config = dict(
    num_key_value_heads=9,
    rope_theta=10000.0,
    attn_scale=0.125,
    optimizer='muon_variant',
    beta1=0.9,
    warmup_steps=200,
    schedule='wsd',
    decay_fraction=0.836,
    batch_tokens=[32768, 65536, 98304],
    dataset='wikipedia_en',
)
Each number is 200 + 20 x the weight over its row's rms, rounded and kept within 0 to 999. Layers, rows and columns count from 0. The size before them is the row's rms in percent of the matrix's.

# layer 9 attention query, 576x576, rms 0.0458, rows 396-447, columns 64-95
107,194,190,208,162,178,166,170,219,224,211,208,220,193,176,196,188,201,185,169,177,184,195,201,166,210,227,194,200,191,184,206,227
112,194,228,229,166,198,192,187,215,197,197,201,243,226,193,209,205,184,210,170,178,184,212,197,208,184,215,186,213,223,226,194,157
115,173,192,168,234,155,201,206,240,207,179,185,187,210,171,176,214,175,226,222,203,198,225,222,243,199,201,244,201,188,201,170,178
109,179,205,180,201,177,211,243,176,193,214,173,189,207,189,171,239,198,196,222,246,186,203,211,195,179,193,208,211,185,217,161,231
108,190,208,195,168,226,198,206,212,216,204,190,208,216,191,196,214,203,218,228,196,210,163,173,207,200,160,196,214,190,228,189,214
111,167,189,221,160,197,210,188,191,195,184,218,208,179,221,197,204,197,177,249,216,213,151,184,187,201,244,201,199,203,185,160,190
113,192,182,215,189,213,187,191,207,221,191,222,173,198,184,193,205,190,230,216,181,189,179,210,239,194,193,204,197,212,203,205,212
108,204,215,220,156,196,203,220,200,207,208,224,249,183,216,198,171,205,203,205,203,176,196,224,187,217,193,211,188,204,154,186,215
115,190,218,199,154,184,251,163,176,217,234,233,196,190,206,191,171,209,217,238,188,199,235,179,194,189,217,226,232,179,201,242,184
118,213,182,191,170,166,196,186,183,161,198,178,225,184,208,230,227,206,186,210,193,213,193,188,211,207,202,178,213,202,180,214,194
107,187,205,219,180,191,188,190,167,202,198,180,208,209,235,237,208,199,198,184,227,183,172,212,211,190,170,214,195,193,226,178,178
108,232,184,218,211,221,200,188,157,188,199,188,190,195,221,162,204,196,233,194,194,182,206,200,190,232,217,182,173,174,204,180,161
102,204,194,207,185,161,207,213,217,191,192,183,200,199,233,174,212,214,176,197,207,187,176,203,223,192,170,187,227,191,180,189,198
111,176,213,173,219,197,181,204,201,178,192,222,206,195,194,160,184,197,177,188,214,214,175,244,198,167,216,223,211,181,179,237,219
109,199,235,233,236,203,208,232,221,182,230,203,254,202,194,164,168,202,192,198,191,184,181,210,216,185,227,207,220,206,210,207,217
111,202,222,206,209,208,207,208,183,190,177,172,184,214,183,253,255,174,211,170,211,193,165,217,213,171,207,204,221,197,219,222,217
110,204,222,196,188,204,196,184,208,203,218,223,197,205,197,166,176,183,212,214,206,196,227,179,213,209,232,193,185,167,213,217,190
107,198,194,190,171,204,207,210,185,207,191,189,219,207,223,216,167,137,218,200,219,190,199,182,191,216,205,208,183,168,174,198,181
104,206,170,178,194,240,210,211,204,197,194,193,213,185,235,185,207,217,223,217,186,205,192,195,193,206,165,236,189,202,229,212,236
109,193,215,184,200,214,199,187,159,195,194,199,207,210,182,190,177,233,221,224,194,244,208,206,174,207,181,259,218,211,181,203,156
114,202,181,204,211,199,206,230,177,220,173,187,203,173,187,230,221,215,182,210,205,195,201,203,188,208,165,209,221,188,179,188,207
108,205,173,236,180,225,209,208,175,206,204,230,205,193,221,203,167,173,185,180,216,184,191,179,182,183,177,171,147,210,230,171,213
106,236,158,235,166,210,212,203,206,182,230,216,158,219,227,214,160,164,183,204,216,230,169,180,192,192,220,189,200,185,202,213,221
113,206,182,205,208,218,183,194,226,177,212,173,183,198,180,201,233,227,184,250,161,188,228,218,198,218,234,225,170,216,213,191,204
105,188,219,221,235,191,155,169,233,173,208,181,199,228,184,186,182,195,196,197,194,198,186,215,195,222,212,170,200,195,225,199,199
109,250,188,157,212,208,213,157,203,180,208,180,243,204,219,192,196,231,228,176,224,234,194,185,225,220,220,209,155,198,245,214,182
114,158,223,191,210,199,189,246,190,177,216,190,183,193,190,190,197,172,231,197,212,219,192,165,203,192,237,191,195,231,180,218,188
109,192,216,207,203,212,195,210,222,159,195,224,148,237,202,228,212,205,159,188,194,192,206,207,192,219,194,215,197,186,205,177,185
114,194,178,163,187,203,150,208,182,196,185,209,203,201,191,172,217,204,204,187,221,175,194,221,231,165,181,209,180,200,182,184,196
106,191,214,219,179,190,195,181,208,198,177,201,189,227,236,162,211,187,217,229,196,200,208,236,214,238,187,191,166,220,204,199,227
107,203,200,153,212,201,231,194,208,206,227,191,193,205,213,190,227,218,198,219,208,201,216,221,203,199,204,197,198,190,205,218,193
113,182,189,196,187,203,212,177,192,175,196,208,204,177,195,214,193,188,158,203,224,142,185,213,210,194,180,185,211,214,210,215,198
104,215,209,157,210,199,215,198,178,199,207,210,181,173,226,249,208,182,183,187,183,216,180,208,198,221,178,226,204,223,233,201,216
109,186,219,219,194,188,237,188,208,222,204,209,205,220,184,200,233,216,204,213,174,166,182,176,220,196,216,218,203,178,180,205,243
109,187,169,169,213,160,247,217,173,177,204,181,221,192,205,229,202,198,214,155,176,188,194,168,190,210,152,204,166,219,215,212,202
106,176,228,199,212,196,223,198,204,190,226,193,185,213,189,153,212,209,178,182,169,233,206,195,246,180,199,208,202,219,185,208,197
109,236,181,205,196,201,221,187,198,196,223,193,208,214,199,208,218,161,218,168,239,205,190,173,215,198,213,202,165,191,199,201,190
109,148,184,187,171,185,243,248,223,229,210,195,207,183,194,194,153,197,185,204,206,194,211,226,186,225,200,204,188,196,217,192,185
107,219,204,192,170,200,206,224,221,162,190,193,195,185,213,170,172,179,161,171,172,235,197,204,187,189,160,236,198,205,216,220,210
113,197,222,198,191,186,200,190,190,205,217,179,171,180,208,208,175,176,183,202,186,172,228,191,209,195,191,229,207,187,197,190,212
112,200,168,177,185,184,184,197,218,219,218,172,236,177,195,193,179,171,256,207,211,192,202,231,209,208,195,193,187,250,210,163,216
107,217,207,173,211,194,205,223,175,182,219,232,202,176,203,188,220,189,171,197,191,222,192,186,174,190,212,176,179,219,210,216,189
113,184,164,234,209,169,256,186,198,156,193,204,208,213,197,208,166,223,209,194,196,194,206,167,191,183,178,186,213,198,220,203,199
113,191,201,195,201,200,158,184,178,172,181,200,218,247,219,221,182,205,167,180,203,185,212,225,211,200,190,251,193,212,193,207,166
111,158,186,206,211,198,219,192,202,239,190,220,238,197,212,233,218,204,227,189,245,185,225,209,171,233,210,196,182,188,194,178,212
113,215,188,212,218,209,206,180,173,169,242,199,192,238,185,229,200,206,175,198,169,187,189,195,174,186,221,172,175,195,203,231,203
111,176,208,183,189,253,184,222,249,196,193,182,212,210,203,213,204,232,211,201,206,199,175,208,183,184,237,199,197,230,183,241,159
109,175,190,123,206,166,181,149,213,197,180,193,172,228,190,230,202,238,218,171,210,252,204,177,194,195,206,190,210,210,209,221,228
115,198,175,215,205,185,220,206,244,206,206,196,197,161,232,212,230,192,210,183,224,169,210,186,184,166,213,201,213,188,194,221,236
107,205,217,192,204,193,198,215,203,225,217,214,224,157,187,135,212,196,223,174,222,158,192,181,201,208,230,207,197,214,196,214,180
110,170,166,188,230,179,216,179,215,178,186,168,208,188,199,213,180,194,192,203,191,217,208,241,217,189,197,215,176,174,194,190,173
109,189,225,226,253,200,197,202,152,201,199,221,201,217,209,201,194,240,255,227,216,199,189,234,198,216,180,171,190,218,229,213,179
# layer 9 attention key, 576x576, rms 0.0463, rows 396-447, columns 64-95
103,122,201,204,186,239,192,206,227,201,223,221,198,235,189,194,164,204,204,178,182,210,178,184,187,271,187,188,221,198,188,202,183
107,213,225,236,215,186,220,206,183,173,209,222,184,191,223,190,197,210,218,243,199,180,203,174,204,185,225,223,180,200,174,228,213
110,184,178,192,237,220,183,216,227,203,222,208,216,173,177,208,183,177,209,191,172,214,186,195,238,188,185,195,193,193,175,174,212
105,205,229,189,183,202,216,209,174,218,204,202,177,208,195,235,239,212,208,216,181,181,221,203,181,216,225,191,216,193,211,156,211
108,214,194,197,193,183,195,220,229,216,217,207,206,193,204,217,247,227,216,196,168,200,188,217,193,183,218,220,191,213,201,226,169
105,178,193,224,191,196,197,183,196,178,183,186,207,187,179,175,179,194,193,204,207,199,198,192,224,220,207,161,213,170,190,164,178
109,213,217,202,191,198,223,210,188,206,186,182,185,224,203,172,230,208,197,173,182,191,209,213,227,185,199,181,241,200,199,203,195
109,188,180,238,188,185,195,196,209,232,183,203,194,195,216,212,170,220,178,176,209,186,203,203,185,169,177,189,202,211,201,194,213
108,227,247,198,219,187,207,199,193,163,168,154,167,202,218,208,192,232,207,210,205,189,215,232,196,183,204,239,239,193,189,208,185
108,220,187,204,227,178,193,218,197,190,172,221,204,237,190,170,203,189,186,187,206,199,209,204,184,172,202,199,194,203,209,207,181
105,175,176,214,216,182,207,185,178,208,172,170,176,203,198,175,177,192,182,196,255,203,219,214,214,160,152,175,143,217,168,158,227
103,192,196,194,216,229,193,210,180,188,188,209,213,201,194,146,176,208,153,193,223,229,178,193,210,202,212,166,192,189,215,179,203
104,206,205,216,204,187,210,208,202,184,182,179,219,200,241,207,222,181,178,195,179,221,181,219,164,210,216,217,190,190,197,177,183
106,198,199,196,192,200,185,202,200,184,193,175,189,222,223,230,206,169,207,164,178,231,209,178,207,227,226,245,204,204,177,192,166
107,210,196,221,145,180,205,216,211,191,194,187,217,202,146,188,210,190,222,191,205,202,178,240,190,181,229,183,213,210,192,229,185
107,198,200,165,178,180,180,235,187,241,207,180,171,205,257,179,168,170,194,182,210,218,204,227,227,211,236,205,182,192,172,225,222
106,158,156,202,200,224,220,220,230,207,218,201,202,199,201,226,242,194,220,198,229,209,223,202,221,184,177,206,189,196,238,172,182
106,187,169,201,174,233,212,173,160,201,207,189,189,216,200,190,177,212,229,192,196,208,191,211,213,237,195,200,161,187,213,184,200
104,194,207,186,199,224,201,220,192,192,186,190,196,200,182,210,181,216,198,196,199,199,196,219,178,197,172,201,177,205,259,198,209
108,236,226,154,192,182,210,244,171,197,169,177,213,247,172,198,184,164,235,215,171,190,172,171,202,176,173,239,259,196,203,226,214
110,201,193,222,200,215,185,183,185,190,200,230,182,153,194,197,206,204,220,200,182,197,207,187,191,197,218,226,198,218,157,197,206
105,173,196,180,208,209,202,201,171,174,199,200,148,197,196,203,216,221,206,186,186,218,190,204,186,213,166,165,154,223,190,187,248
103,181,184,212,194,225,177,178,207,179,202,185,208,197,236,240,219,221,216,249,201,189,205,199,217,192,187,192,204,201,200,202,191
112,222,195,213,193,203,191,220,204,189,188,185,200,181,235,212,227,195,204,204,188,213,196,235,203,196,211,169,162,225,208,223,209
109,191,188,218,197,198,177,219,191,206,206,211,202,167,174,168,153,217,206,213,204,250,187,192,218,175,185,186,189,191,167,234,209
109,226,200,225,205,204,209,141,191,229,179,178,234,166,213,201,227,194,204,224,170,214,221,221,212,201,201,177,202,191,214,209,191
106,156,221,234,205,169,241,199,180,202,204,209,233,173,218,193,229,181,182,230,223,192,220,211,208,206,196,208,182,171,193,232,211
107,219,183,231,196,188,200,189,195,211,199,229,185,241,217,216,168,217,173,236,234,198,196,198,199,223,191,224,207,198,177,211,177
106,196,175,201,199,190,184,197,173,162,209,204,203,213,227,240,211,195,168,206,200,216,182,211,234,195,219,205,176,207,173,219,226
109,214,209,207,170,245,194,240,191,200,233,193,192,202,182,186,200,180,216,198,166,231,168,214,195,200,166,188,196,211,216,168,206
108,180,202,187,200,179,194,213,246,194,204,190,161,253,207,209,192,190,201,196,212,206,209,193,183,225,228,195,215,213,189,187,194
109,200,214,161,191,209,203,147,193,219,174,224,215,154,203,176,205,215,199,225,184,184,173,190,243,210,201,177,235,164,199,173,179
102,206,190,193,186,224,219,164,178,177,204,205,201,191,195,215,218,185,188,219,205,189,187,210,208,210,186,165,188,233,197,181,199
109,178,207,195,197,177,203,186,196,217,189,186,202,180,218,201,223,201,157,168,221,185,203,214,197,209,205,193,211,173,196,219,234
106,209,197,232,238,202,163,183,224,196,213,227,215,207,202,159,219,184,188,185,235,134,217,178,219,187,215,232,197,204,208,211,204
107,168,192,219,147,189,196,231,205,184,228,200,197,197,224,143,179,173,189,213,172,150,199,210,158,199,187,216,237,182,202,224,223
109,204,203,240,221,223,190,192,199,218,183,183,223,224,146,185,205,194,205,199,228,188,211,221,180,175,185,218,193,169,203,155,226
106,195,169,224,187,181,211,179,168,225,191,187,162,201,204,218,193,197,193,233,190,223,194,203,205,225,225,178,195,167,195,207,209
107,193,181,210,207,238,237,229,217,177,206,196,155,202,210,208,217,206,191,191,201,194,234,159,187,184,207,186,196,203,217,197,268
114,178,195,216,213,219,180,207,211,217,196,192,235,170,184,197,213,230,186,197,171,205,221,190,204,216,182,226,220,209,185,150,228
110,196,218,182,184,199,187,187,235,210,214,174,222,208,216,229,243,175,240,177,196,196,203,205,223,202,237,225,167,182,179,195,193
109,197,192,202,216,224,201,193,179,231,173,223,202,209,164,202,209,228,215,198,175,207,179,203,174,178,182,193,207,173,165,182,228
111,184,179,183,217,173,199,248,215,206,207,192,166,227,197,203,234,214,204,197,201,167,176,213,190,189,206,191,181,183,198,199,210
109,213,207,190,212,212,212,202,196,224,186,209,198,199,181,221,178,206,209,189,184,195,191,196,214,178,183,195,204,195,207,221,226
109,216,196,149,206,201,180,215,199,230,190,200,180,189,193,239,194,224,193,173,189,194,160,206,189,243,214,183,193,207,202,209,252
111,214,169,182,200,213,189,220,201,206,232,216,204,219,178,189,227,184,208,203,198,198,226,192,215,205,229,186,229,183,212,196,221
109,183,216,185,202,205,228,224,194,226,204,182,242,226,195,215,163,187,201,236,190,237,164,225,209,184,222,186,175,221,204,188,175
109,202,218,182,214,213,233,185,209,232,180,195,191,213,206,251,193,207,172,185,217,207,192,232,220,207,203,217,209,226,168,216,180
107,165,184,172,184,195,181,217,209,220,187,219,212,190,185,249,218,197,225,182,195,183,175,172,210,229,182,234,202,172,193,232,182
105,182,174,194,217,202,193,216,232,182,178,200,203,236,216,185,199,189,224,199,198,192,189,209,200,174,202,210,208,219,184,203,183
106,222,167,243,206,160,247,186,204,164,198,174,198,183,208,147,196,213,178,187,183,216,146,203,240,161,204,236,231,188,198,190,173
108,211,233,182,192,219,184,195,200,208,206,218,174,217,196,213,226,186,180,184,213,168,211,191,215,190,167,207,200,190,192,226,195
# layer 9 attention value, 576x576, rms 0.0562, rows 384-438, columns 64-95
093,200,215,179,218,182,204,230,198,210,174,201,221,232,175,168,209,204,229,200,166,217,224,209,172,179,174,211,211,204,206,218,189
099,165,218,209,206,210,175,175,220,202,179,244,180,199,206,192,245,198,206,184,212,189,203,176,204,196,193,195,196,220,163,204,211
097,226,232,204,190,215,188,170,211,204,222,216,218,181,192,227,180,204,231,215,221,196,212,167,189,199,216,211,176,226,199,185,217
098,194,246,172,170,160,186,205,218,188,178,202,262,182,213,192,156,229,190,209,203,238,194,217,179,188,194,213,191,184,205,152,194
099,213,177,216,199,177,208,196,188,185,181,205,200,223,185,182,217,204,243,209,182,178,166,203,223,214,224,179,180,196,200,174,211
097,182,238,193,197,187,209,198,210,207,203,177,230,173,235,210,237,174,215,224,216,192,200,200,201,176,246,187,212,213,201,175,184
095,158,185,186,195,209,156,216,193,190,196,238,218,228,213,236,227,198,239,191,210,208,162,187,234,162,206,232,226,176,188,233,192
093,158,205,232,223,207,234,169,209,199,198,186,193,162,212,235,170,200,208,202,188,152,205,200,233,202,187,207,207,239,215,178,194
104,200,236,184,196,193,192,206,171,172,181,192,190,198,201,206,137,185,195,158,232,166,208,174,155,182,219,176,232,216,206,220,192
099,213,204,156,175,213,185,223,206,167,171,224,189,184,208,173,183,196,183,188,201,189,165,160,219,172,188,219,186,188,240,199,201
098,198,192,200,206,205,200,211,226,228,185,204,175,169,218,165,183,178,198,137,196,166,209,201,207,175,184,223,198,192,200,245,217
100,207,197,203,240,208,219,223,245,204,185,159,220,155,189,218,205,191,201,209,193,224,222,206,188,202,191,184,209,207,215,191,211
098,191,172,193,202,179,225,205,223,185,222,220,174,234,198,189,210,237,184,220,216,205,180,197,209,200,208,210,239,177,216,159,206
094,209,166,203,228,188,209,187,229,187,201,229,214,175,157,254,209,195,209,217,191,184,197,236,204,206,217,209,183,188,213,239,242
095,214,175,165,209,230,210,206,197,173,209,192,188,191,188,202,182,168,195,199,217,196,206,194,254,201,204,223,208,185,202,170,190
097,220,190,227,215,220,208,212,194,205,151,205,179,184,180,197,201,203,189,157,187,222,197,213,200,209,229,189,172,190,192,189,199
098,239,197,193,201,202,193,183,210,227,206,240,228,171,189,158,205,190,233,211,200,205,209,223,185,214,233,213,210,197,177,212,190
098,210,200,168,224,193,226,209,189,198,212,208,196,177,189,165,184,216,213,241,185,176,189,237,160,188,226,201,213,178,251,224,193
102,180,226,179,192,197,191,216,204,199,147,198,190,191,228,266,180,205,212,182,187,215,212,188,182,197,181,197,203,225,169,195,176
100,196,199,204,193,218,190,211,191,197,210,173,184,203,178,228,227,203,208,187,200,178,175,215,201,206,190,227,204,193,201,181,185
098,232,169,222,187,214,179,172,194,195,213,213,214,203,202,194,178,197,165,194,195,232,217,200,198,208,193,189,234,200,193,211,223
094,207,222,209,194,199,211,212,191,201,197,212,200,205,179,227,228,194,223,172,213,202,196,190,208,213,212,216,213,192,163,228,183
095,202,222,170,195,190,169,233,185,173,179,215,182,189,213,196,225,217,232,216,229,231,172,204,190,198,223,191,230,180,210,224,170
095,180,189,182,173,203,218,214,189,178,167,233,169,219,204,170,236,215,199,160,166,183,171,182,189,187,174,210,211,216,184,193,183
098,189,218,192,215,190,216,200,226,175,221,197,216,183,215,197,188,188,213,224,209,204,206,205,237,210,201,207,194,208,174,228,176
095,215,188,218,204,176,207,223,196,198,174,190,175,193,246,222,213,178,209,220,183,180,208,210,262,227,197,193,203,195,190,209,187
096,214,178,190,196,176,187,182,190,208,184,215,247,220,233,216,206,166,200,183,188,220,178,221,213,226,202,176,187,175,199,211,193
098,159,198,213,217,200,208,203,202,191,191,174,194,190,219,205,194,208,158,209,212,178,172,210,177,189,197,240,189,188,216,218,202
098,213,192,188,202,203,173,191,179,202,207,228,176,182,211,189,211,205,186,190,203,210,184,224,228,208,201,180,197,176,190,168,227
097,212,209,220,215,154,196,223,190,209,232,171,202,197,204,200,166,189,194,195,235,214,201,234,220,169,228,184,232,176,161,194,175
093,216,184,198,206,202,229,227,166,186,198,187,222,170,166,160,165,213,213,191,214,212,185,234,210,247,196,198,192,167,173,159,186
095,202,239,240,186,228,201,192,169,174,177,216,224,202,188,156,200,184,191,212,167,179,202,222,205,195,205,160,226,208,201,195,216
101,214,199,168,205,180,213,211,197,210,187,204,188,178,214,204,192,212,202,184,213,174,228,197,231,188,208,232,180,208,214,185,230
091,212,205,185,201,215,189,211,171,229,207,187,258,167,231,218,221,212,192,198,192,209,165,165,209,161,185,249,201,193,207,200,186
096,186,229,204,177,194,201,205,233,227,223,198,201,223,182,202,197,191,199,225,192,159,195,196,191,211,191,228,194,210,228,193,191
095,194,216,201,225,184,213,196,191,202,223,208,207,206,165,171,224,205,201,175,211,193,208,208,228,212,155,177,216,208,182,208,204
098,225,200,190,171,163,185,189,205,205,243,174,188,180,184,159,150,207,169,170,203,170,200,216,217,217,205,213,198,204,215,184,214
099,177,207,214,190,227,217,145,193,180,229,215,196,186,195,194,147,168,179,192,193,186,181,186,191,211,208,228,236,199,230,184,174
103,203,176,187,215,203,187,221,209,213,238,211,196,220,202,240,193,192,191,174,187,180,178,202,191,208,178,173,215,225,246,191,224
101,209,217,162,177,221,181,180,198,192,220,214,168,221,212,197,201,198,206,205,168,183,221,224,192,202,210,235,189,172,206,180,230
094,214,163,204,254,215,209,207,224,188,247,222,195,202,221,227,219,173,205,178,201,192,186,142,225,224,215,219,192,218,189,220,201
095,213,151,241,207,174,178,205,212,185,190,212,198,253,209,181,219,200,187,210,228,256,213,227,196,204,187,218,224,217,225,232,168
095,232,211,210,231,213,178,198,241,197,216,184,171,157,219,180,217,195,196,241,177,204,193,183,155,189,195,220,186,195,205,201,241
099,197,200,213,212,238,192,215,196,211,207,238,165,203,190,190,197,194,196,237,219,208,182,178,218,178,162,199,221,190,210,175,238
097,197,200,216,193,207,197,206,183,197,189,199,180,228,203,247,212,207,193,194,238,215,229,210,206,197,194,178,220,224,207,242,207
102,184,205,201,201,214,186,199,216,212,218,225,217,197,187,244,209,177,234,200,201,177,220,193,199,203,202,173,202,183,199,223,185
099,170,194,172,149,173,154,181,213,218,233,204,207,168,198,203,196,203,215,200,208,196,242,218,197,181,202,200,223,230,158,200,183
095,190,171,243,165,177,203,219,191,186,198,214,219,197,180,196,195,218,217,229,195,183,209,208,175,177,219,175,178,219,176,248,206
097,177,201,188,176,223,157,220,197,184,172,234,208,201,194,185,186,185,169,189,230,243,209,216,189,186,192,227,206,147,198,202,206
098,200,191,223,237,185,207,200,192,217,182,187,175,207,208,191,151,215,208,221,223,199,209,210,228,208,222,213,198,253,194,169,196
096,209,173,197,190,180,178,225,204,200,177,175,213,236,219,176,203,235,200,232,206,197,210,166,197,197,239,210,195,196,162,196,212
098,190,185,220,234,202,184,211,184,185,235,199,232,215,205,189,217,258,200,180,196,204,221,142,202,221,196,208,213,212,169,204,205
097,232,209,183,198,196,194,194,195,165,214,185,200,205,193,233,204,178,235,217,214,204,206,200,213,205,197,196,205,214,219,180,214
100,157,212,178,210,204,228,176,170,191,186,228,203,178,187,226,189,254,231,191,190,195,221,205,183,201,185,237,172,230,173,228,160
096,192,214,170,220,203,184,206,227,179,224,223,223,223,210,185,224,185,204,166,224,196,206,179,190,182,192,218,204,193,216,209,160
# layer 9 attention output (transposed), 576x576, rms 0.198, rows 384-438, columns 64-95
094,209,195,209,161,191,182,195,219,182,218,171,217,175,187,207,193,186,187,232,220,229,184,180,222,200,219,205,176,216,221,165,180
093,232,193,171,184,204,232,219,179,194,214,200,203,180,200,248,180,207,223,195,175,209,226,248,225,205,158,173,233,168,196,171,168
098,182,173,169,206,176,231,247,186,166,182,202,217,206,169,180,225,208,182,182,198,203,213,239,211,210,185,203,208,220,214,208,206
094,198,224,188,242,223,221,194,184,191,210,166,180,233,180,247,188,173,201,186,201,188,203,181,198,206,182,198,210,240,206,250,210
093,181,178,223,241,207,195,231,212,205,221,192,205,152,203,207,181,175,195,195,219,204,215,190,192,205,188,237,202,231,214,194,215
090,200,186,186,214,189,175,209,169,195,206,182,190,202,225,158,203,218,203,205,198,187,207,220,188,201,180,194,187,193,201,222,195
090,227,244,227,196,202,170,191,179,222,187,172,214,195,204,172,187,245,196,219,201,215,189,187,209,215,208,152,180,213,204,205,229
092,226,213,233,190,210,169,185,183,207,221,201,182,212,234,176,219,209,187,223,204,205,208,204,196,196,165,200,175,177,197,178,238
095,193,168,174,204,221,189,184,201,211,219,218,205,189,207,188,235,188,213,198,166,209,190,228,231,266,166,220,178,182,232,216,201
090,204,186,250,198,207,224,156,211,219,196,213,206,234,192,189,193,207,208,184,187,203,228,229,193,207,201,209,212,219,172,202,199
094,195,215,158,208,197,219,201,201,190,175,204,228,232,221,186,212,218,200,184,211,187,225,189,197,217,176,189,155,200,215,184,190
095,182,220,156,173,180,208,195,180,172,195,206,186,252,189,180,224,188,177,195,220,192,210,205,235,208,227,211,224,205,164,190,186
096,229,206,249,219,196,170,207,210,216,227,192,198,196,234,255,192,198,202,208,184,215,192,194,191,203,228,190,204,190,201,235,258
093,239,218,165,202,183,204,247,164,181,185,180,156,177,196,198,175,210,188,188,194,224,199,171,205,182,212,177,179,180,167,211,214
091,206,228,167,195,218,207,214,199,235,204,186,204,221,179,245,195,193,206,205,155,118,204,188,180,196,195,184,201,199,207,203,180
094,191,225,212,199,221,199,169,147,187,218,200,222,236,189,192,188,206,221,204,214,223,162,210,212,198,191,211,227,215,216,189,167
094,216,189,231,200,192,181,184,219,206,213,174,180,210,219,165,216,184,191,195,208,165,220,181,214,199,203,181,215,220,236,224,199
095,197,178,164,188,230,192,197,215,153,169,212,192,234,220,240,211,215,225,174,199,205,222,188,200,243,169,180,165,217,165,215,174
097,212,194,227,184,179,204,207,195,185,211,195,180,211,170,171,194,205,210,191,208,171,203,222,201,185,189,208,173,183,231,215,205
096,194,202,126,201,166,199,166,202,204,176,197,208,199,176,207,212,214,211,170,186,227,201,166,239,181,204,151,232,214,176,201,200
093,186,199,178,164,201,243,219,177,202,194,225,243,190,212,230,228,216,207,181,216,197,187,222,232,213,205,219,179,194,212,218,199
090,190,186,181,214,210,226,200,190,253,215,220,211,186,182,205,181,195,200,193,206,166,198,199,184,194,216,188,212,208,194,198,172
093,197,204,239,183,213,207,197,196,178,250,202,230,195,209,200,175,179,171,153,212,238,218,166,194,210,188,189,189,241,220,189,200
093,163,214,182,218,206,216,183,210,222,192,172,212,225,191,192,207,217,209,228,224,217,172,209,208,227,191,195,165,192,180,181,228
094,218,227,196,195,200,211,224,180,220,199,213,170,201,196,246,193,203,171,171,210,225,175,148,221,232,203,203,222,196,207,182,182
093,186,213,276,199,209,236,201,194,204,185,191,198,190,202,206,202,221,185,155,204,228,242,203,165,216,208,184,201,239,203,178,208
094,209,205,232,197,222,184,154,219,190,206,194,178,178,196,247,192,209,193,200,209,182,209,183,197,180,202,208,191,239,195,195,198
097,213,208,170,200,220,221,211,216,209,215,215,228,209,174,188,192,227,231,177,237,206,217,181,232,218,188,167,185,206,212,197,206
092,197,192,186,178,167,226,208,209,192,193,181,202,237,188,197,194,216,192,220,191,185,205,167,240,234,178,202,208,237,199,188,198
095,186,204,220,202,218,170,200,193,212,176,223,198,202,202,179,214,146,231,208,186,242,176,166,205,229,115,215,170,214,225,184,164
091,230,219,207,236,179,202,212,229,198,190,203,194,230,209,195,193,200,175,185,228,198,228,188,193,175,212,186,205,197,206,244,225
090,217,141,177,178,140,207,223,200,205,223,188,187,213,186,221,211,224,184,196,229,165,207,160,194,217,200,189,215,224,184,187,222
098,169,206,193,205,217,216,199,231,175,212,214,220,221,221,219,220,210,219,237,176,195,207,226,160,223,192,207,176,206,201,209,185
090,167,232,177,177,200,220,188,166,199,198,171,174,196,192,259,178,214,210,175,184,217,188,246,227,183,212,186,179,223,223,211,200
095,235,172,190,216,171,225,208,217,177,187,177,198,190,201,242,199,188,182,189,211,180,192,215,200,186,188,201,199,197,202,171,203
094,205,182,182,194,218,179,187,188,204,193,183,190,163,185,200,192,213,203,206,185,206,184,219,181,201,240,229,213,222,189,189,205
094,173,188,195,213,180,197,183,221,184,210,198,209,199,226,253,194,186,189,205,206,185,148,224,203,181,175,199,186,183,156,210,194
093,183,166,222,203,222,225,221,252,205,209,180,180,199,191,222,215,222,211,215,170,214,227,181,185,189,202,188,180,183,218,205,207
096,210,214,254,222,202,207,197,202,190,198,225,176,184,185,187,156,218,205,218,191,196,230,215,226,214,263,213,166,191,209,226,197
098,185,197,201,192,205,207,194,193,208,186,194,199,188,182,176,173,180,212,187,197,205,195,196,227,184,184,197,195,207,187,195,218
092,213,227,204,164,191,205,206,212,210,199,213,191,196,183,193,177,235,178,217,193,195,215,210,195,206,222,186,217,212,183,188,206
098,182,215,222,188,203,236,188,187,208,193,180,196,185,195,193,182,227,174,210,221,170,215,174,181,212,166,186,194,239,188,144,260
096,239,174,157,215,160,194,209,141,196,192,204,205,206,194,183,204,216,154,210,207,211,184,196,215,226,177,179,229,204,209,194,212
096,241,202,243,244,210,201,175,203,194,152,202,208,225,200,178,223,189,204,204,189,202,200,218,182,222,244,221,193,214,208,220,168
096,203,177,178,206,215,200,209,225,181,186,184,216,163,221,180,210,208,232,192,212,231,222,191,238,186,199,242,200,173,218,166,266
094,206,197,204,206,220,187,228,179,218,154,184,197,190,186,170,200,215,204,216,200,194,217,206,192,213,170,227,172,184,173,197,251
095,202,214,232,219,188,245,226,180,179,157,222,192,226,172,221,210,185,193,165,175,192,177,196,194,220,203,171,192,223,205,182,193
089,171,214,171,213,201,180,188,210,223,189,187,191,221,191,175,240,167,207,209,199,202,176,216,176,207,199,191,221,168,194,169,215
095,207,209,154,225,225,179,180,201,188,227,201,235,214,181,183,208,191,225,173,214,164,186,203,239,187,212,182,163,219,186,175,197
092,224,171,204,217,235,186,198,202,196,184,190,217,221,215,226,245,187,199,180,189,209,199,212,135,189,183,232,185,174,210,197,188
094,204,194,194,182,236,208,156,212,203,213,213,195,182,188,189,190,203,159,231,190,204,213,189,195,181,184,198,255,225,194,178,200
093,211,199,187,172,202,219,184,208,214,180,203,190,170,174,149,192,192,184,235,175,227,208,225,225,203,188,186,232,224,164,231,215
092,180,209,198,243,192,193,196,208,227,206,239,200,187,213,192,212,180,196,208,189,191,228,200,241,234,197,170,215,186,226,181,204
097,231,196,199,221,209,203,224,230,189,190,169,186,189,211,199,202,188,165,203,237,217,194,202,230,237,226,190,212,159,210,187,220
094,202,227,209,191,165,156,183,189,206,185,195,198,198,184,231,173,151,230,233,207,195,243,226,193,225,211,201,194,185,188,172,182